Part of a small language model's weights.
Size: 15 layers, width 96, 3 heads of 32, MLP 128 SwiGLU, vocabulary 2048, 1.5M parameters.
Each number is 50 + 10 x the weight over the matrix's rms, rounded and kept within 0 to 99. Layers, rows and columns count from 0.

# o: layer 4 attention output (transposed), 96x96, rms 0.321, rows 81-95, columns 0-95
# v: layer 4 attention value, 96x96, rms 0.36, rows 82-95, columns 0-95
# gate: layer 4 MLP gate, 128x96, rms 0.395, rows 0-14, columns 0-95
# up: layer 4 MLP up, 128x96, rms 0.393, rows 0-13, columns 0-95
# down: layer 4 MLP down (transposed), 128x96, rms 0.37, rows 0-13, columns 0-95
o81:47 46 45 43 60 37 45 34 40 50 54 43 48 48 57 64 41 27 50 56 41 57 47 53 42 49 56 53 49 55 74 71 41 57 54 55 59 37 63 35 55 59 56 45 47 60 47 42 38 68 48 41 39 52 58 45 50 57 52 54 45 59 34 51 32 59 39 52 53 62 50 50 45 61 66 41 50 53 48 53 62 37 49 56 59 58 68 44 50 58 43 66 55 52 46 36
v82:43 61 45 48 38 70 49 40 41 73 51 47 48 69 55 44 39 38 37 60 63 35 44 63 45 54 43 45 50 51 60 66 61 59 80 44 26 58 48 43 52 57 38 65 32 61 71 48 40 44 40 51 55 48 41 45 58 57 52 49 50 48 54 71 52 74 50 61 41 35 49 39 37 63 50 28 69 58 38 45 68 52 47 50 55 47 39 39 59 54 45 55 56 66 33 62
o82:58 45 78 54 60 32 37 55 76 18 44 37 39 47 46 47 51 60 54 61 54 47 38 63 58 41 49 52 41 35 47 62 48 43 52 58 49 32 58 39 53 51 58 51 56 29 57 52 51 47 51 55 57 59 34 47 47 27 44 46 48 38 56 42 69 48 50 49 64 32 66 63 51 68 54 65 44 52 53 44 42 43 47 46 54 49 37 52 46 40 51 43 31 62 66 46
v83:48 41 57 54 48 40 46 45 44 45 65 44 42 49 61 60 57 56 74 28 64 54 41 55 40 46 41 55 54 42 52 72 45 60 54 58 43 51 46 58 57 48 40 48 31 58 44 54 61 53 61 57 49 60 34 70 57 59 29 52 46 61 71 74 43 62 46 66 71 59 57 42 63 40 50 25 53 27 75 47 47 51 59 57 43 46 39 47 29 48 65 55 60 41 49 56
o83:49 60 48 62 46 62 62 45 49 47 56 59 55 51 62 63 71 39 48 66 60 63 57 48 35 67 39 65 64 45 50 42 49 41 55 65 46 73 49 63 59 61 61 54 44 37 45 69 50 57 46 54 43 63 47 55 44 46 48 59 52 53 49 65 69 34 31 52 47 57 55 48 41 64 61 65 47 56 47 69 47 34 37 48 40 46 50 43 53 54 52 49 42 46 65 61
v84:48 64 66 34 58 52 53 44 51 53 36 48 55 25 46 40 49 53 77 48 40 52 37 54 51 33 28 48 78 52 59 61 62 30 36 53 52 63 46 49 37 25 56 45 63 43 42 48 61 54 59 52 55 35 50 34 55 57 57 66 44 26 54 46 47 63 45 55 47 57 41 49 53 51 15 54 61 40 50 46 47 58 56 52 40 48 76 40 52 43 44 44 56 37 59 44
o84:21 56 41 34 56 65 52 47 26 39 61 49 68 49 60 43 29 58 37 70 34 55 51 52 50 53 39 39 57 48 65 47 52 43 49 55 43 71 46 58 33 42 46 69 42 53 58 50 49 41 57 51 71 68 61 50 53 45 44 42 50 62 76 55 64 45 63 66 41 35 47 54 39 51 45 69 51 50 53 60 46 38 51 49 56 55 53 50 55 39 60 55 47 29 40 38
v85:22 55 67 48 60 41 61 54 52 52 63 50 59 47 58 72 55 61 54 42 48 57 30 55 67 54 43 70 41 50 49 53 61 42 56 44 49 37 62 52 50 74 46 50 72 34 26 52 56 46 51 59 47 53 59 54 46 52 44 53 57 67 40 51 46 42 46 50 41 53 58 71 44 49 51 71 40 62 50 37 42 68 46 36 70 40 34 37 49 48 48 36 53 50 37 58
o85:55 53 50 54 56 54 48 31 45 58 46 55 56 56 48 51 41 54 49 74 48 51 68 56 34 37 52 51 72 44 49 41 45 51 45 42 26 44 50 57 41 37 51 38 59 63 58 45 58 50 67 66 39 44 58 69 45 46 54 46 54 52 54 51 46 34 56 47 49 54 49 66 29 62 50 34 45 50 70 49 42 62 53 60 36 54 70 70 53 53 31 49 49 45 48 51
v86:63 53 49 38 46 39 48 38 42 63 56 54 50 52 55 54 36 37 52 38 41 68 60 57 30 47 49 45 52 50 46 40 58 60 41 60 60 49 63 57 55 40 54 43 44 42 41 57 51 29 55 69 53 61 47 68 57 38 45 37 56 37 41 51 56 58 60 61 51 49 49 40 35 46 34 49 66 52 46 53 62 44 49 76 44 50 58 52 66 64 67 45 45 30 56 51
o86:41 45 43 47 52 43 45 49 43 60 68 74 27 72 46 40 56 35 42 57 45 32 36 43 61 38 53 52 42 33 40 41 49 46 59 60 44 65 44 57 59 59 54 49 56 67 45 48 38 48 49 38 52 41 45 35 40 46 59 43 42 50 60 57 39 41 42 42 58 49 33 44 43 31 47 59 42 49 41 37 59 57 61 52 60 55 41 30 60 55 49 55 65 59 68 49
v87:34 44 53 47 61 45 44 53 31 39 57 49 57 61 67 52 51 38 52 44 56 40 63 51 40 56 65 57 44 58 57 54 65 48 55 59 31 64 40 35 57 64 62 46 46 52 55 51 61 65 53 52 56 43 60 63 36 67 62 43 61 40 59 43 41 64 42 55 56 39 51 36 56 44 47 47 51 40 50 36 80 61 47 62 49 56 57 55 36 63 54 67 43 40 61 49
o87:60 44 50 69 37 64 50 50 69 34 41 48 22 69 41 45 60 41 58 58 44 55 38 48 46 39 54 62 61 50 45 47 48 47 51 48 69 52 40 57 64 41 53 58 42 49 50 39 57 40 47 46 53 61 40 53 60 47 40 64 52 49 53 50 40 45 37 52 50 60 47 68 59 40 53 58 47 40 53 60 45 27 52 60 45 54 56 47 50 34 39 42 35 43 47 50
v88:59 29 54 41 44 41 52 45 47 70 50 55 61 49 37 48 51 66 56 49 33 47 56 42 78 50 52 53 53 44 50 53 45 38 37 58 52 67 48 50 46 42 81 23 58 43 45 48 89 54 35 29 59 51 64 08 53 35 69 50 43 62 67 45 51 55 32 36 57 46 50 25 42 54 52 70 39 42 57 60 62 50 43 59 44 47 74 55 38 61 23 36 40 31 50 58
o88:45 64 43 45 46 46 46 60 47 58 43 44 37 49 41 29 30 62 50 41 49 56 51 45 52 47 39 40 34 54 44 32 23 43 40 25 50 58 65 34 64 52 36 59 59 73 56 59 43 56 57 51 60 37 61 76 52 60 57 63 55 44 46 44 45 33 43 53 67 59 34 58 58 53 54 52 57 59 48 58 55 35 46 42 53 49 31 50 48 35 52 70 49 35 42 57
v89:49 51 66 52 32 33 50 65 56 68 58 54 64 40 39 37 17 36 58 60 52 45 51 37 35 59 55 56 48 53 46 54 40 46 52 70 39 73 52 43 43 48 64 65 72 60 47 45 62 58 48 50 57 43 69 54 59 55 63 21 31 47 70 53 53 60 50 45 34 45 45 41 28 42 37 54 32 57 56 66 80 62 52 70 65 39 61 47 57 38 53 37 45 42 47 32
o89:75 38 49 45 29 47 43 59 43 38 45 59 45 66 30 54 41 64 60 56 54 34 45 52 58 37 49 60 37 40 45 43 46 45 54 52 57 52 57 47 53 40 34 58 50 50 45 32 35 41 36 44 55 50 52 53 56 49 43 42 49 44 77 66 53 42 53 54 47 68 54 51 71 47 61 62 51 45 51 44 47 48 25 37 39 50 47 65 58 43 75 56 58 58 43 41
v90:43 40 47 58 45 58 49 50 34 48 50 73 46 44 56 66 51 52 42 49 41 58 32 41 48 53 49 35 59 53 43 48 38 69 62 54 44 46 53 51 52 44 47 51 59 55 76 51 53 49 60 62 35 50 47 54 60 48 44 49 56 58 51 57 32 32 48 42 44 72 17 27 38 49 68 58 47 64 51 50 46 78 54 44 62 47 48 55 52 63 46 38 45 52 39 41
o90:55 41 48 48 34 57 70 47 45 55 49 58 48 43 58 47 45 48 28 46 70 60 39 47 21 35 43 50 32 36 39 41 52 52 46 53 50 32 53 41 41 37 45 54 45 52 31 59 61 60 53 50 56 55 31 49 43 45 53 43 36 52 45 42 48 43 73 42 39 72 40 49 42 52 44 45 49 46 61 69 56 58 51 66 41 58 36 62 46 47 63 59 42 54 46 40
v91:44 45 24 69 56 29 66 53 49 35 69 36 38 40 51 74 55 57 45 52 52 54 50 67 35 52 42 36 50 52 48 38 60 60 60 46 42 47 54 54 50 45 40 37 51 48 54 55 60 48 56 45 50 54 38 40 45 56 34 54 50 63 28 81 48 51 43 68 56 54 34 61 41 56 44 36 29 60 48 55 55 42 51 38 38 37 11 53 43 46 50 30 45 51 54 59
o91:55 44 43 54 53 51 48 35 33 72 48 66 62 45 56 43 67 51 59 46 50 62 39 49 40 54 39 70 51 52 39 55 54 44 53 53 40 49 32 47 49 53 40 46 51 47 53 53 48 52 72 48 37 53 46 42 41 35 37 59 62 33 48 54 47 36 56 51 51 56 61 58 67 77 34 40 62 38 37 42 53 62 52 46 59 56 56 48 47 57 56 40 33 52 68 40
v92:65 52 30 56 53 57 64 36 50 47 72 38 59 38 50 51 51 43 47 56 42 57 51 53 43 60 55 62 52 50 33 49 60 74 61 51 52 55 52 28 41 51 30 55 40 55 49 44 46 71 41 51 45 49 47 57 53 40 42 36 41 56 39 59 58 44 41 32 51 43 56 63 43 60 60 30 37 63 58 33 71 68 59 54 48 38 44 43 59 44 46 30 44 37 53 57
o92:64 51 44 37 53 35 57 56 44 59 47 68 51 57 35 39 80 56 37 42 53 38 54 46 54 47 58 51 54 43 58 49 32 30 53 59 56 54 47 64 50 43 40 34 62 59 44 68 43 55 63 47 39 68 44 44 72 37 43 57 46 49 46 58 51 53 66 67 69 53 52 55 35 55 39 56 64 41 40 58 41 52 50 47 55 51 56 61 47 45 51 53 30 44 57 44
v93:49 40 46 50 63 28 68 63 39 67 67 43 51 52 64 65 56 60 54 26 67 49 40 43 60 62 36 51 37 46 54 42 33 44 52 61 46 38 36 59 63 27 50 42 54 48 52 58 60 41 40 54 51 25 66 54 48 28 46 67 57 57 60 52 58 65 52 46 43 52 47 59 31 63 45 41 53 46 47 69 39 54 66 36 40 51 61 45 61 55 57 60 48 72 49 60
o93:35 38 50 44 61 44 50 65 55 41 57 52 53 61 67 48 42 58 46 54 39 57 38 56 46 51 63 53 45 54 32 49 72 44 57 47 30 68 55 59 44 60 57 57 62 52 43 64 33 52 44 49 42 50 89 49 50 36 62 40 55 36 41 47 58 50 50 37 52 67 57 50 60 53 44 36 52 51 72 42 50 49 50 40 45 54 56 52 51 42 51 37 44 36 52 70
v94:62 62 40 48 41 41 48 59 54 50 54 48 49 39 57 68 58 37 46 55 32 41 50 54 48 56 48 56 32 55 53 54 44 60 41 42 51 28 57 49 69 60 44 36 57 39 43 37 64 44 50 54 45 64 47 46 56 63 53 67 39 48 77 56 56 51 58 49 62 60 51 48 51 39 38 29 54 54 46 54 59 49 53 68 56 45 44 62 40 38 45 56 32 40 46 47
o94:53 43 34 58 61 44 51 49 54 52 43 67 67 60 64 60 64 34 46 29 42 57 61 63 47 44 41 46 34 35 54 56 41 44 43 50 44 51 51 50 54 44 65 66 48 58 46 37 44 49 56 39 40 49 52 50 45 60 37 65 56 34 59 37 48 40 25 55 51 38 51 37 41 52 57 54 54 57 56 51 48 57 47 41 62 48 54 58 45 41 63 58 56 52 41 58
v95:49 61 45 44 56 64 52 38 58 45 53 51 40 54 52 33 36 57 37 42 51 48 40 51 54 48 42 44 45 50 59 40 55 42 49 59 48 68 59 58 35 61 41 53 47 47 63 56 49 51 57 59 55 52 28 49 44 68 45 42 42 65 66 41 56 59 52 47 34 49 50 57 57 44 62 34 39 48 51 36 25 54 53 43 52 52 37 70 53 51 27 40 43 32 59 47
o95:54 71 69 47 52 26 40 44 47 47 47 60 60 50 55 68 52 38 53 61 34 56 55 50 40 46 38 68 45 60 49 44 52 32 40 45 54 43 49 38 59 54 45 46 46 51 49 52 53 65 34 54 58 61 45 48 64 50 50 68 54 45 45 64 38 52 47 59 51 58 53 41 46 45 46 42 49 54 58 53 54 50 64 54 63 40 71 41 55 57 62 53 41 67 48 34
gate0:47 54 37 51 44 56 45 35 55 54 51 29 52 69 39 57 54 37 45 64 50 52 60 54 31 46 56 57 34 48 41 44 23 38 42 45 41 51 40 23 35 60 61 43 41 44 45 55 70 56 51 51 70 62 58 59 38 43 57 54 61 51 35 45 52 60 42 61 59 60 51 55 36 71 37 52 42 59 54 56 40 41 45 63 56 47 45 46 67 60 38 59 38 45 38 49
up0:36 46 41 51 58 45 39 49 50 47 50 53 59 68 57 43 49 62 50 65 70 41 60 45 47 57 70 35 63 55 38 53 36 43 56 46 39 50 33 34 57 70 29 38 35 55 38 70 65 55 60 39 53 50 39 61 31 55 58 73 56 58 35 46 51 50 43 65 40 45 29 45 38 58 57 54 61 44 46 53 40 54 31 46 45 47 41 58 56 50 43 62 31 48 65 46
down0:38 50 64 34 58 47 49 59 38 66 71 32 52 54 35 42 60 55 58 51 46 61 62 48 46 29 47 43 41 41 50 63 49 46 33 69 47 55 41 49 29 49 54 55 57 46 56 41 51 48 41 47 40 45 51 38 44 55 66 36 53 40 50 42 54 37 54 45 58 38 51 49 20 74 46 61 39 50 47 46 46 49 64 68 56 54 25 61 57 30 56 54 52 62 52 47
gate1:54 43 41 52 31 29 63 70 57 63 54 43 39 58 31 44 53 43 43 48 59 37 46 36 58 46 66 40 36 46 58 25 54 43 62 46 53 49 62 51 47 46 45 51 49 28 26 74 44 47 58 42 46 60 45 65 56 47 50 53 40 49 63 46 51 31 48 35 53 44 42 60 40 47 53 49 47 62 50 44 48 54 27 34 46 35 51 60 44 40 51 53 51 45 68 62
up1:36 58 58 44 35 46 37 60 46 39 42 45 52 46 36 57 53 65 47 57 47 43 56 50 39 52 57 54 61 45 65 55 48 46 50 44 65 43 63 53 58 38 47 43 65 46 29 54 36 53 46 46 42 53 57 60 50 65 34 44 64 43 58 48 72 44 43 51 49 64 38 44 47 61 45 68 51 65 67 43 43 42 45 46 51 34 62 56 41 53 43 29 47 59 61 64
down1:56 54 35 45 53 73 42 57 46 47 63 50 63 61 58 43 43 64 54 60 52 56 51 67 25 49 49 55 55 69 53 77 65 57 55 44 46 51 57 57 56 48 61 35 61 49 47 36 54 53 36 62 48 58 55 41 43 29 53 50 46 62 45 25 77 46 49 51 45 55 35 50 54 47 52 50 66 49 38 48 45 72 55 59 54 53 56 62 38 58 51 44 47 57 57 54
gate2:55 59 49 58 57 52 68 51 32 48 59 50 46 61 42 36 47 57 48 53 47 55 50 69 51 36 57 46 49 53 51 49 64 53 45 55 56 25 57 59 53 60 66 50 50 43 49 76 58 54 64 45 80 32 40 40 33 41 35 45 39 47 53 44 52 59 46 46 45 46 47 65 52 68 35 50 53 47 33 45 59 46 60 46 51 58 68 55 43 84 90 45 51 33 42 57
up2:42 59 37 66 60 56 66 54 49 37 49 58 39 64 47 49 48 75 51 53 59 50 42 74 57 47 72 73 58 50 62 50 60 61 33 57 56 40 93 49 59 58 51 50 31 55 48 75 55 36 59 46 77 40 64 45 38 39 32 56 37 48 49 42 49 47 46 39 62 53 52 54 36 68 31 62 53 42 30 35 59 25 58 46 48 36 57 42 39 72 70 55 34 48 47 47
down2:60 53 50 62 44 60 55 51 35 70 49 26 71 55 60 66 55 56 54 27 47 43 28 51 41 49 23 58 75 55 44 50 46 52 61 65 41 41 39 55 51 41 61 37 61 59 27 69 49 45 67 40 39 40 47 49 34 40 40 49 50 45 48 49 64 41 37 49 64 65 53 84 53 45 60 59 23 45 48 51 36 45 28 69 29 40 64 33 43 62 53 53 54 37 43 48
gate3:52 63 47 32 71 61 67 39 62 50 44 52 52 58 53 30 61 34 40 45 49 49 46 62 44 58 40 18 51 37 65 66 54 58 49 47 57 55 52 57 32 63 53 64 43 66 40 52 46 52 54 65 43 40 81 52 47 48 44 31 46 52 35 60 44 54 67 54 60 29 60 49 68 51 53 69 50 48 61 48 39 58 52 41 59 40 45 40 49 59 78 55 42 40 37 24
up3:62 59 34 56 51 49 60 62 35 70 70 49 44 29 52 47 58 40 47 49 24 63 53 47 48 56 37 60 42 54 59 46 52 26 58 32 34 61 53 49 46 44 52 44 48 62 43 46 56 46 63 47 54 52 51 68 49 53 64 40 37 60 68 59 28 60 58 36 37 57 51 30 46 38 39 57 62 56 59 67 50 61 49 50 74 53 32 44 44 53 52 56 40 38 58 57
down3:52 47 48 50 49 36 53 53 45 38 46 50 41 54 51 28 67 58 44 62 63 44 28 58 30 52 55 65 52 33 47 50 54 68 61 50 59 64 41 60 53 32 48 51 26 49 42 66 56 41 49 44 44 51 30 52 48 39 46 56 36 35 62 40 60 59 54 26 58 52 55 49 62 55 45 36 44 41 37 56 38 54 47 48 42 55 49 48 62 28 59 64 40 57 58 50
gate4:57 41 39 67 57 73 48 42 34 47 42 46 32 56 52 43 48 51 67 55 45 48 61 47 67 57 61 48 45 43 64 60 41 59 52 38 52 52 56 47 37 51 51 40 60 51 58 47 40 66 50 53 46 45 28 46 65 50 43 62 51 53 68 55 50 60 54 50 51 30 45 48 48 55 40 41 67 28 44 45 44 53 48 53 50 49 51 53 62 42 39 50 49 70 45 50
up4:54 60 48 37 57 19 52 41 43 54 60 63 59 50 49 55 51 49 50 47 47 41 63 57 52 48 40 52 57 34 40 50 47 44 51 48 26 45 52 65 49 46 33 61 62 58 62 57 50 63 56 52 65 44 52 56 58 45 48 54 53 61 70 48 69 48 47 51 49 57 56 52 31 62 57 45 46 63 35 55 42 48 41 53 53 66 58 60 57 55 62 39 47 56 47 55
down4:54 50 35 49 54 54 54 44 35 47 61 56 40 50 42 53 60 52 52 64 46 59 63 38 47 47 51 60 29 49 74 62 34 63 62 47 32 53 77 61 45 55 52 47 66 27 66 46 50 47 59 55 52 52 46 51 57 49 55 32 53 61 66 55 41 55 59 53 45 47 51 52 40 57 52 49 42 43 43 48 31 37 48 56 59 42 39 41 55 57 41 60 57 60 43 36
gate5:47 39 61 46 47 28 48 58 50 53 57 54 55 50 44 53 55 61 51 41 52 69 46 53 57 48 41 33 32 31 51 64 62 48 57 57 36 43 43 28 54 53 53 51 55 62 42 47 46 73 60 69 53 26 45 27 56 43 56 53 46 49 48 63 55 57 34 45 49 32 36 43 38 59 46 62 48 36 42 40 40 35 47 50 49 38 51 48 58 69 46 50 39 56 42 54
up5:55 36 68 50 55 36 46 35 62 48 55 45 55 58 53 71 30 52 61 54 31 52 61 59 53 34 56 57 58 56 36 47 64 44 38 44 70 54 55 59 40 57 52 54 64 36 72 63 37 42 49 45 37 80 53 35 63 40 50 50 48 46 39 47 45 71 57 42 38 59 48 37 37 53 44 55 52 67 67 59 57 60 49 37 52 52 65 40 48 54 40 63 38 24 43 64
down5:24 48 52 52 67 54 59 62 35 33 43 40 44 52 55 39 31 41 42 55 41 45 56 55 51 61 42 73 63 45 60 63 49 37 28 72 58 64 47 66 44 38 26 49 42 59 34 41 59 51 42 55 27 53 35 58 38 48 33 40 63 54 48 46 41 44 44 54 57 59 77 45 63 43 58 61 50 48 60 53 59 47 58 58 59 41 39 53 65 58 41 56 53 59 35 39
gate6:48 45 44 56 56 57 53 50 52 51 37 57 66 49 60 58 50 66 34 47 39 46 64 39 56 52 49 39 42 45 39 36 52 42 55 59 57 45 56 68 53 61 44 68 51 39 61 49 49 32 39 61 42 54 45 24 55 65 36 40 49 45 64 50 37 41 19 48 64 68 34 50 50 52 62 46 44 51 59 40 62 41 55 36 54 55 39 57 47 64 30 38 48 61 50 54
up6:55 42 42 50 49 62 62 45 63 54 33 54 52 43 53 49 60 58 49 50 37 52 57 56 49 46 39 51 55 38 56 44 62 49 81 49 43 36 41 69 57 53 62 46 44 32 49 50 40 36 48 58 35 46 27 62 57 48 65 68 64 44 45 39 43 48 55 59 42 54 70 43 41 53 61 50 49 51 58 43 50 43 46 38 44 63 60 42 55 36 63 70 48 41 53 65
down6:54 60 56 68 49 66 47 34 50 34 43 43 50 57 34 72 61 31 37 50 49 57 48 55 57 48 47 56 46 57 71 42 58 47 54 61 60 40 43 47 46 42 56 46 56 44 37 38 43 68 38 75 40 40 48 52 53 64 51 50 42 43 45 82 39 57 55 62 51 51 55 57 46 48 58 33 54 36 60 42 45 40 61 40 40 47 58 54 55 55 60 53 47 40 54 64
gate7:67 35 36 38 49 60 46 61 50 47 37 42 64 43 46 61 61 47 43 45 56 45 45 61 57 58 82 43 72 47 58 53 57 61 49 51 28 62 53 50 53 51 67 33 52 50 54 41 60 70 47 45 43 56 58 37 49 57 66 37 49 50 60 39 66 44 36 50 52 63 58 45 72 41 67 39 54 68 50 50 44 42 51 70 52 52 43 36 57 44 37 43 52 45 43 58
up7:27 41 73 58 56 51 56 65 49 66 43 61 62 48 48 75 39 55 46 37 71 41 53 35 50 50 64 44 32 43 54 58 47 69 67 51 45 60 53 45 71 54 54 41 66 49 49 48 48 51 43 36 36 55 55 46 46 45 50 42 54 26 45 46 47 40 30 35 59 56 46 51 47 45 57 39 40 54 54 47 50 46 51 69 41 61 42 52 39 56 60 59 49 56 39 57
down7:25 47 49 45 42 45 59 52 71 36 52 35 57 55 41 43 47 59 56 52 44 55 55 53 52 59 48 50 42 58 56 57 40 51 54 58 49 62 32 54 37 22 29 41 63 47 28 44 43 51 56 61 55 37 50 41 28 58 52 43 46 48 51 44 63 58 46 42 66 65 29 50 55 47 44 46 32 60 63 43 38 57 47 58 48 44 29 46 59 47 60 45 39 41 61 67
gate8:47 52 65 58 44 41 42 62 27 40 62 38 38 45 76 48 57 43 69 51 33 50 39 52 37 44 53 63 63 43 61 53 39 51 56 47 48 36 42 56 56 71 45 56 52 37 51 42 50 45 34 77 42 52 36 41 40 50 47 71 37 32 57 50 44 63 35 53 53 33 57 45 48 39 49 58 50 33 42 25 57 65 46 47 50 48 46 60 50 49 52 52 56 70 40 42
up8:55 42 73 46 38 59 54 32 56 45 40 61 48 48 51 57 42 53 58 36 29 57 49 54 44 54 37 55 26 45 70 45 52 52 58 46 45 59 49 37 29 29 40 47 49 63 51 34 54 48 30 41 51 30 60 35 40 49 46 32 39 68 38 45 59 44 63 46 53 42 51 48 45 50 43 46 59 43 61 56 64 43 35 49 68 36 49 36 59 49 51 50 50 41 35 46
down8:57 48 48 44 57 63 40 34 59 44 44 60 60 51 49 76 34 53 42 34 60 61 47 71 59 46 56 48 57 47 53 51 69 65 42 64 52 56 33 65 62 39 49 57 52 61 40 66 61 47 51 50 41 43 68 49 67 58 47 51 64 44 49 58 30 49 41 51 37 53 38 41 40 36 58 61 61 44 38 63 47 52 39 55 47 46 38 43 42 47 45 55 47 53 45 79
gate9:74 57 55 46 52 49 67 41 54 55 38 54 42 46 34 46 54 54 73 52 66 47 42 24 63 55 49 40 61 59 46 56 40 55 46 56 42 47 49 57 41 57 48 31 64 40 53 56 68 56 43 58 50 39 45 51 64 37 43 47 44 59 69 48 49 68 37 66 65 46 64 56 55 64 57 32 62 26 52 60 44 52 53 68 53 50 38 48 60 60 57 41 53 47 41 37
up9:45 51 49 38 44 48 46 72 52 59 53 50 61 43 42 56 66 44 38 46 58 38 61 40 42 37 40 56 64 54 45 50 48 63 44 45 61 44 62 52 64 57 49 62 70 55 52 52 44 44 62 38 53 65 53 71 58 52 43 56 46 43 49 42 46 43 53 71 50 36 50 53 77 55 64 56 54 64 56 54 40 55 65 46 70 57 41 68 31 60 52 48 38 58 70 58
down9:53 50 53 74 58 60 62 71 57 55 66 38 53 47 34 52 64 36 64 22 48 40 49 56 59 51 64 25 53 35 54 50 60 62 47 52 33 38 57 51 38 62 55 58 36 52 51 56 55 48 59 58 41 40 29 63 54 65 60 52 47 65 49 45 53 65 57 55 53 60 41 45 43 62 55 49 48 56 37 48 60 53 64 63 42 37 58 47 50 49 53 36 59 53 57 58
gate10:40 42 35 51 45 71 39 58 54 47 48 51 60 39 21 54 71 57 51 51 39 46 34 47 47 33 43 45 60 56 47 43 51 36 49 60 51 50 58 45 45 47 42 73 53 44 36 66 43 43 45 48 68 44 46 49 56 47 59 52 39 58 50 44 46 61 55 48 58 56 49 56 33 60 31 47 55 63 45 65 58 51 40 58 54 51 57 44 57 55 38 45 43 38 44 77
up10:45 45 75 49 50 50 53 53 54 26 54 42 68 69 50 48 37 55 37 53 46 40 60 57 51 46 48 47 53 46 59 42 37 34 56 51 62 30 65 58 35 45 73 52 55 40 56 49 57 50 43 37 39 50 51 37 39 33 51 51 40 54 43 46 65 47 61 52 35 48 59 34 68 49 56 62 58 41 44 41 44 28 53 83 39 28 52 39 46 53 53 64 56 56 64 48
down10:39 58 71 34 62 47 54 62 42 46 40 36 58 52 54 31 32 37 53 29 42 64 53 40 50 41 51 45 25 42 60 36 51 58 45 55 49 70 37 44 51 46 50 45 44 50 43 40 60 46 39 42 55 63 53 47 62 55 47 46 46 53 72 33 62 33 52 68 37 41 44 53 54 26 71 49 51 42 70 62 54 55 38 58 54 54 63 56 64 59 60 44 49 59 55 54
gate11:33 49 55 43 65 73 35 52 53 46 47 50 57 49 41 45 62 54 66 49 40 39 51 59 38 49 40 49 61 41 43 34 39 57 45 52 51 40 57 41 42 37 55 57 43 51 32 49 43 57 39 54 49 35 55 54 59 38 58 49 50 60 34 54 51 64 56 61 58 51 37 48 60 37 50 32 58 39 40 53 65 45 58 64 46 59 42 40 57 40 49 56 35 50 33 60
up11:66 39 41 51 40 48 45 38 50 45 24 50 34 50 65 60 46 58 57 45 60 41 46 36 51 50 43 56 40 70 60 34 27 64 38 37 51 55 56 40 42 32 55 58 60 39 53 47 56 58 47 51 43 63 45 40 57 51 68 42 39 62 43 47 42 48 70 55 32 52 44 42 35 60 65 31 54 60 49 54 46 54 51 52 61 52 40 45 58 44 57 41 64 63 52 39
down11:49 67 56 50 43 52 35 65 59 44 56 74 54 47 67 34 46 31 51 54 54 52 54 47 59 48 51 30 58 56 56 44 60 39 46 41 60 50 55 45 53 47 37 47 47 53 53 55 56 44 38 59 38 52 32 48 47 53 34 44 51 51 47 51 70 44 45 42 51 40 58 47 55 45 60 45 27 37 60 48 53 51 23 35 33 45 49 33 53 47 39 54 52 27 72 49
gate12:67 57 46 47 40 47 60 61 51 61 42 57 44 56 42 48 55 59 54 38 65 43 63 45 64 43 64 49 44 46 51 50 28 39 38 47 44 37 44 53 54 54 56 46 62 47 34 53 65 53 44 40 49 55 32 47 48 43 38 58 48 47 16 63 63 58 50 51 37 62 68 36 66 72 62 34 70 57 49 52 39 58 40 40 43 49 50 39 64 31 48 37 55 33 64 65
up12:38 60 43 55 54 76 63 66 57 32 52 44 57 29 77 68 54 46 57 37 54 45 47 35 46 47 49 44 42 46 51 46 40 61 62 61 45 59 44 39 66 42 50 36 56 54 38 48 49 37 43 48 48 40 59 57 49 46 67 49 53 47 64 48 57 62 59 61 57 44 61 55 37 55 46 55 61 46 58 39 62 40 50 46 45 77 60 53 47 57 40 45 50 44 65 54
down12:43 46 39 49 46 59 54 43 70 49 37 50 54 54 61 51 50 51 54 20 47 49 50 52 60 33 43 63 37 47 73 46 67 66 56 47 61 58 48 39 58 61 43 52 54 57 45 41 54 31 41 40 62 53 57 55 70 43 36 44 53 44 30 51 63 35 52 57 47 49 41 49 53 73 47 42 65 48 37 55 52 60 43 29 47 53 48 53 66 40 47 57 70 55 48 63
gate13:54 36 60 55 59 34 45 42 59 44 52 55 55 60 58 57 57 49 51 43 75 34 53 50 54 51 32 48 48 40 46 63 53 62 54 49 64 55 58 39 44 44 65 51 42 51 61 65 61 58 64 46 43 53 52 52 59 68 48 70 45 34 61 45 23 65 55 52 44 36 38 58 54 44 55 61 52 44 57 40 71 67 57 44 58 63 43 49 43 49 51 40 52 63 35 39
up13:52 50 37 42 42 45 58 45 43 53 54 43 47 43 65 54 53 51 61 48 46 42 58 67 54 26 57 53 58 56 62 44 60 39 64 43 43 54 42 56 41 48 53 54 51 66 51 41 44 33 53 30 33 50 59 58 50 55 34 45 60 53 44 50 36 57 26 49 55 59 37 58 44 35 39 36 52 43 64 41 41 45 38 42 59 41 56 48 55 53 39 60 49 41 45 49
down13:51 61 71 55 52 63 73 55 49 54 36 36 54 59 43 53 37 60 41 46 33 51 56 44 57 44 59 46 46 56 73 57 48 49 33 49 48 59 38 50 45 61 51 52 47 65 57 51 57 55 49 48 38 60 50 39 50 63 29 48 31 47 41 42 44 42 44 46 54 38 60 29 54 54 49 39 52 46 58 49 43 42 46 74 30 81 43 53 48 34 50 42 54 54 44 71
gate14:59 35 69 50 49 40 55 41 45 58 56 55 43 37 52 56 40 40 46 24 40 36 56 65 49 44 26 80 59 46 57 24 50 49 51 42 40 53 67 47 57 34 54 48 47 53 56 50 56 47 50 34 32 23 64 40 47 72 53 47 55 54 60 55 62 64 40 64 59 42 55 53 56 43 46 40 69 53 58 41 54 41 78 54 50 51 51 66 61 58 44 66 39 49 56 30